{
  "d_mlp": 1280,
  "norm_place": "pre",
  "positions": "learned",
  "bias": "all",
  "parallel_block": false,
  "init_std_o": 0.00444,
  "init_std_down": 0.00444,
  "train_tokens": 335600000,
  "steps": 5121
}
Each number is 500 + 40 x the weight over its row's rms, rounded and kept within 0 to 999. Layers, rows and columns count from 0. Numbers have three digits each. The size before them is the row's rms in percent of the matrix's.

# up: layer 2 MLP up, 1280x320, rms 0.0878, rows 362-381, columns 160-319
# down: layer 2 MLP down (transposed), 1280x320, rms 0.0848, rows 362-381, columns 160-319
up362 104:496492463548476401510492483475484429464440524535539523462536481523468510484467494502540528586473485501550527483462478452513477490525472488565488408524517496438522553527488497556537486501508466450512549498504536515441545529469542484484525569503548536517453493471551588568438586536514555509503472598555525537515565462519466507540440552496503484468496577443478418474475530545529455443521446484497476503457604495463532488476424518486470462504355527505422528543533511540426457561556476
down362 107:554487488489539470486470473535449479500453514515496491474521507510515440475446590536481519556412457455520476519515572483503519499550472437528538438521582496467509474495465515555536505536487505524494526500506538545485493498505506499508500521493507603481425495453560593494427550483539530468538550560542512566490524425529452487420495515495524558537481506455558504465495481491495512505490484458495567506498527496499549471450502514524538467484412522453508505401535536533463497522510514
up363 121:578455409507540475490459478519492511419456513496502429497510619562510484495566513514476523524483491493493558450510520520492602488554493549521535464499435531486476509531512492499495444512511538490463542490522518464531480542508524479541511545518480521507493582456472465518464557470481497496587393495520532543522453483475530475515473571387540477469473495521546522496489486508536545516551510499502504541543586493533498468500457493470470469516472432545523532425494480494433493475529444
down363 119:530520410508516522514495489523479496580523535492481465514515563489485475453517512521462480457515488505416483462546456528510522473517452550527521498397538515497519478504477534540568481517459495488572576422528524488558509526476521529528516526534426513494482512502480520435447528505399513504597409505539525645447454520464514513505417515481535475500430459609430547530517505459541487520500485485525484476493561549524516478432488523543504518488459474529500557459427500448453526501463489
up364 085:494523460555504514493485502485487428507464466531516455562452548502480495561516486504477502501449450504508542487445459437482445515472465461526488485496400505544507390550411399539578534468463485502539445509515567482531472468454478449517437497496537435546522515455499567530501476517479474413532491492490499515441577477463574527510500515440498539581497462461439532523464449431484461465469540551463502592547500466504539500510566537553524511527497442481455574527479498499472438490545461
down364 084:500493457480578519527407522459517532465457497430488509445520467545547513511493561471414554453590515480540539549551565484484610512467531516504499458495476529466499432579475492496498563531483477471481479503472538520532534457416496507553480495513506437502558486483458531507483467459496471436517513418495518444460501537453488486426444503511562521468500464547496442539469522497465425510425499536577476479500565498530557419522541513552544538489426461460542592469452577462468570523479514
up365 089:497480584552501530528518464433481503440469592477459515537513467462456459505546573522496447478554461552502486463513491419549578481509416395479486461495534573399500493516504499511531535551434511590550502477491477490481460523428472487458464556515518526514461512491519486502508480499459460421530500490585501566512520465508567488520486500446455444519487497427540450463444572479508463510524482529435515545510536510511547547510498505471470483507467444492449548554497489452524474589506472
down365 093:587465506490454412527535515561498595514485534534469521573530460465541504484500375464506520476495470505463553578478555515483477507507438503526490483473512501502585440462500471499516554500500556393444535458519480540473548516462508481537522434451519557519490462465413590577478505525500467523478503550571514554543525526553492539503521540498463494496491496513424495451512532508520399516541545518573599445508539546580464545580535515480516569458477475469576530449537620549494548514551515
up366 117:465505535512539506479571540487508500576509460553506467505493553514455505526501503499538514496456503529501503595516496506555452494444489518519478422583497469540551439490468502516491523475583506548582468455443462443450566554486497551466480541510539461520457531487561468441484492524510437554563465481472552513544503487473501511561562493539530410493534464442497514491522465451528489444548494485454481533580445552455473495447512530513482543511452539483472520501475449477488531506523540
down366 095:513531511525457573516485489442439526472475499454453523523495517501498539485594377483473515551514581477429460406496465535506519513414478466447505485482510555524429532478559495458525520450436473480425503557587513473523522451469483429501494508455462517462563492566472498574540486540479543533510466530495487501433500487525510545425530559529443535460474508576491475490481530564432542531472503438492482494366494502498493484522572479537522416499531513479483538494516532531526483476468454
up367 110:495468477511506488489531500502456514469508563427499542478549538534469509478568523484558458517568543475464478529428568531595538471492526419529475514472505391580440515584582455521540509554491484435442457555488484442521488496459460490441437483495523526490473502471393482503525455516445516480432471511482582504521522490596440591510470502494500549444471512433481552552504477527521493504533548494549488551487510469485475475537505509524498458516541461490623455513469514528475461488527463
down367 099:532481564490497548513481485465570536588526421494452463483540460517463542519478495496546515492509536502502433465492448489523529503531506502516471513548522540528492509415516504484604524469429523466545545466533558570482512472518502430481565464484502445552480510449548478541517502471516489523513511487414472477430542435490494517496610550492497449545569492519460494451516519468468526507520484508540460534486492531485399482467527496440460509449487438490455559500468493510552555565458553
up368 091:496524512587505557521543550446570511496464512511469533510521463548609473465530573515496514500516465530521498506476473550474441449465479502502488557439484526525486486551558461528542507545498536495405547496501429532535480576538550478503452426532559529456518526448474509465526548510405482544560520436429539496487483514419508582471547509477465582553489489538518495527537469465494451491476477509538526471412536519522438538522507507494480518477504472485489479436523458483470515511505572
down368 091:535505515478537490534460433498463500529518549472499510506519536481582537466427491460581454530538478510487504443531500594553449439515491556519475511522420536519517506478463581417556452580539515517525478491512446468543420539487524515521514495571516510460477531436449570418508542496460492537472482522538427554479524509498454582486546529480522491506462549554515517485455481489508503479574458574506482478524557510517488508500486543509509455489509462407522516481460458477495449456613471
up369 101:438464481516559450456506509472409436503449471542518502485477425560513478462462475508559467575484458507509511506494458534475496471528473602491549504510488527476445510594574487564477607527479528558553507529470574498506461507519502474438498461504514536497529477483551488482585506511494556465528465529483462543450526466523550545556506459553496567554440573537472466520515472454454553420485565495499463503456487510482529455521471504504476497558514538510484579510528550512506565558563578
down369 112:479526430544545482468501457518509474554406509479494507487503449532483469460456475495559449480477419535499535484502552501510520436554526537543484479528502495473476520524545497515472585539485537618531504540445539538539403517480475473450431492499496540513534468599523510392563539550489494476490451480483476505488506481546559503507516407469497537493486522592522467480532511413479572439493560556481511482460469455441594424483499503511402496544536532500462568466523514465449548521520561
up370 077:481450528476459454506493557476504485524501559495496499529537465470468516434490460471435530476511481529520478456480520492506485463531520482445491463446506486453564499464486576499471567496513492528518535463481531453610552570479443489422493494578535512503510465453564512493467473483453469535412442468490491504518525486522556470488481495472575445508518480530525459502536580456540456515428428491558462532430484550566521448462487481514476511469460490472525430454531545484508495530538502
down370 089:466484519566482521486559421459536495534515477477455474442527521443496529407486502491437557444509525479485478520460510437552463438481485480471512478554487518560457487498543561400510597570469538499551518555496534498483546480521481482456519524431512484531504559416585527497493514459469520463489476487511480472511460593527570467419462562463510484511568484573531464518522469535495504413495483452581413464461452469443533445429465478549428510548495419512535537551511545511492496497509431
up371 093:484549513494485438479511466519521492485485554517495475508507483536503508522538448600464515525551482481489577531462487478598528525448492382587478530500487505490490539498423491484484515569542456508529481511461550476475555517501467492553527531497499532494494467533490497458555542458512540481535527501451431517409495511492559469485415439417463480487545472520480516464541462465562437533601524495364517463568509531459484463524480431465496507517498563514514495532477605527474544470475527
down371 097:495593525487466414513526480435515477462471484512464519533503504488474558498510524491496473491555527541519519528424457517490523472517493490558535510581498456545486540469512530522498490547501506481456481494476488400461415536569445528550502469525472551425523497550502530442517572484548474473424530516465504546367477509511490440470458517462460512536473468491502547476573467448507438574529545469475482517558427477466470533529480480459530511471514512470445502492506452438443539508479554
up372 074:542458496557458546487560483520522479500510486410522479461487503497530456491524562489482460462590516486485487516465496459495456529454466445510450471524402525480509604542496455492495469517488497531531498500477534479515510490522498507482525480469507517543495478488546497451447372577560539504597522469520543531519505437560423528503478447462598438543495434474579404576562519471525522580445419499526515522471466566496408462521504420535506500434498588467546484525519428467495520493520463
down372 091:575536521472474496607562482483446503547479538456553455491536511522537489482451560486490456478518483523556523508496479520405517512457489424436475499443437522465480580431501465499426428451470485481481477470457453486456491430550464525509522534489445513528489603499525526541488472540445539472580535520542530478515532494548492437480560516539550494521500538477553465516477387504505549512458436553468454537501467525489477467559446410451494479464464453445428509529486511461454539431456419
up373 100:483523556461456536498529545512573501444526511461513493496581495484430516520536528505460576509458483481560527582492456455491560487510515451545508518506534543523568525443508464417539582502539500446590517492445563507522567471521480571451492501528502509420479497465475484486441515462511491528537460514494517560551441549488476460474540522485484501482451445446591472471439553471526508507502571515513551497434462489546481474529525571406480482542494451526433577412462514462524493489452479
down373 106:465481483533486499520550570485562474446530450481484487464533514533477531524544586476489540512528478510501513526510447445494521512473460462562492523501541538471511550454475494508496570470544418465595477475444523486488564456502499543455536481499533482560479454439461494499480479485542535487480505519519473569537427475519581530499518456456483461547477482490567536549484504476502470513501619446546485454475528421459570415508453570467470445540450546504469544509538488511470584459561523
up374 083:481494547568522502492469483501575484455501477505506468531546528523526491487501469448479491493505508598534509488466609582527552465580490522549526505467587445554472473502530423515442433530488440522492544531489432409546490498481489464489502469512468532533514488475461378509491563474463545518549453477514578532525496450458568531540520504452497629548531510482564465534473539538530491541504481481542539544448512541541512465498502490544520470477475406498479543470532503498487489548552434
down374 102:505543544566566521530456477490519455538565437493490505556524577516540519500496502425465496499467444578588522526535523547486511514511461521548450504510548501509517523507489398535490450549470507615525510456470425426492420529521493476519533525543424538521509457489497502515492579521502541538545490501507502522557508460476555511532481550428493536499504514539489543492477509530520508502483524554491489477522535595508514525524535492503460525456445576468505500453557558527461500558546481
up375 099:477505512509511521458543520426449507550461573445535484533478507471464489522449501501506542435401469491515445475474498528500481500491575483542543550517539522515486498509553453511529537511456496567520479493483432456499498533504546444477483596523469528504480523509530522516476593516483519535433485479423496425506493575417511517516500525491494469530565522542514562501553477505493515490518483577568461535458534495457506490531502560548530459553558428497395468492471493535534504544463541
down375 098:617429445462504446483572480557535436520508529525532552450538481465554543463500451462484447537498513473506530536497434494501523489503482567509502408505536514467526467516415550498519446532564436524538517488510514511518536451502510501522443388506492467500483487461530495542443493468514554508547487513435442545491578498449446500371497482497525527532417475505479508478451503473595478498491494501411499495562522451423496502492494491440466522468482495469517488551565456494467501381578473
up376 073:537427542469537459513500502455532555484439565456490537439432489498460516549504491507450541557436470458560573454520510443465466492520476529614476470493495471453517532449471443481528520485543520453552481493498433513462462519568446509523498546463468507530442494472574454490513387574536494460542524498503487552518516469401477561503477510477477583551439493439463561433520505437523502512466558526436509485574484458483543533507493448486471525518490462539524568498439445500499518564539454
down376 090:580470477523505531524476486467461528484390513447496547465457521581492484561467477527467466556419484494539540503516472449467531538436535517541446487466510485497451549462480468455488419464497492429542442484388456520496479488509511500504517540520480505441487457525504540545519488502544506489495502503493481487528478460414506539469559518468502519526525451450508580417503487484497496560556502517388555534544456461497564516507476454506391504459503502595521585501480472491464509539474441
up377 084:547469532507472466419464501526466506450391533460481573478463522462480528490508484514482450580438594518549505479523526454548521504496560498514521453463500516489517517572510413510561524457516488485511502446509545506467555506528491519561500505507531556452500440402516510471521471483449480513473503487490543543501476507548545502564503516484472544491419469508542523532498506536513490506512464477555527509452523479496527464495497395529486554465540551541538561460457500467630514416481442
down377 090:510547427492461510555565521504544477483560470543394526507518541539448543501504458484550490507508505504525488485464401501505468522510506458530447545485507529535456517521551464497474530520506546514506466551510511479543553480467445545502503495472405477562493452494564405489544521485490523535491456529466558456449471480487464557520545476516531525444501465487520516468531513566613432502462472482512493414440466488540498520446483491464496489410483504470516418580559634566491495470558506
up378 092:543481486465467512478443474488495531492485437516543485493481456532522429571478420453414536488466476467477555516446520481492526493541521516527485507457513509511492468520485489468479488464515450418408509487502481515511527538587489542550541549518476506451532486463465451486506588470453506478497576464525483492535499544460526527427464509567471552500531519515432516494534515388411536582500422519521500460430448577518472523447464439543463489447539434486496485513442532469500462520552570
down378 112:499450474448503479496491458459442466512508450605560524476456417506503459516493476460379551531457502509509540536513482519462508525537460442545482585438486479528489490567449533495483504458529481475484526445462459497542556543562442508541498568505459502429586427515486482531511540507523478468484539524522512484561512529480532524437550556574452549509500529495468553480525524420492497523541463552517424451473442514534467514424443477556489503446487469514493489526432529502455463435551523
up379 127:498509488520504443483500483537535527454436517452476478456490537491404546457460527500463503539508529513493498462490553530472527543523492428574451466544445478580503469565441548533535507493451446498386516528466537550510539462517467529520516559539552517529473529463459510535514492482519510477488432506538545614529482512567468485497446389437541544510421510477477527478498506488514483461468491517459441471523468491452492561463535532466496553425537512485562461577465505471468427471444482
down379 117:505515539556555491485537543515547499547564557481548502520528487491494455482516548586448513454524504508407539537506453505466426551545528432466427510528413517517512475477530460497508553547507478521514485442518518516501476487556498473488484471584508483533529507496527567488451522509496519440426527578500536573494481531517536419454487475507417505489438493515503468525503511508537471505475509523505504476528448460434387513444449521508512542472553534506517381517503510492467493505506481
up380 100:513435481569453420538539423546482452438470552553516527498474534447477492523563454538464526506471484486521546517492499490477503507427516473497549503480579560479458528521458524516516506455439500501503493490554560531501488495534514515509530529520500529518491501512505520441529465520475519590519496531532453483490551500525451514480500459427518474457514525559486510498530416561493526504516476471464521566580507474538512532503484476494418414427446498441543457617524516552501486494504343
down380 096:457551555526555548443518426438474514562529507527502490555476544468513480517500453472520520446466498418520475470534559511519529482456530511498400496578498430382507401435484498477474502437541501521501484433537506495506504406502519506540436499551442489518540560456406477461590495594495513530552480521482543567444479531528565500499542442543488469465554516483540488434526513403545481512524522458513534504435387501525457472448456556476485463486424539557481525524486502498449490557498509
up381 083:448478470461530458475561500532546473484492540458523454541444510452550469495459485457486558509472533467526507492488440461526570490442495396492512515495445500506535508453476467507453563534478574471461581491401453542519451576577464518502516540403491522461476583454526511476527504452509516529549518399509559556510536492505469500486511490506516473496583462462505516429514544480484497473540447557487476441529528576564495496432519517505515488515548553523504463569465535452428479549488470
down381 090:437510456543508526513540522497546485509562509453552486437565435469514483478533518501535518541496535521578462439497509574426464502481525489448512491518454481443498496446514486512512528454525543478436481515522458560542445515436512486520527572588469449477519589547494494509564517543481472446436523481544484436528478492509531526502475486556559482476568508470535482525525510572514573448481513563623503534484542515544453477503503523579528513445433559581414521549437480534501547534483540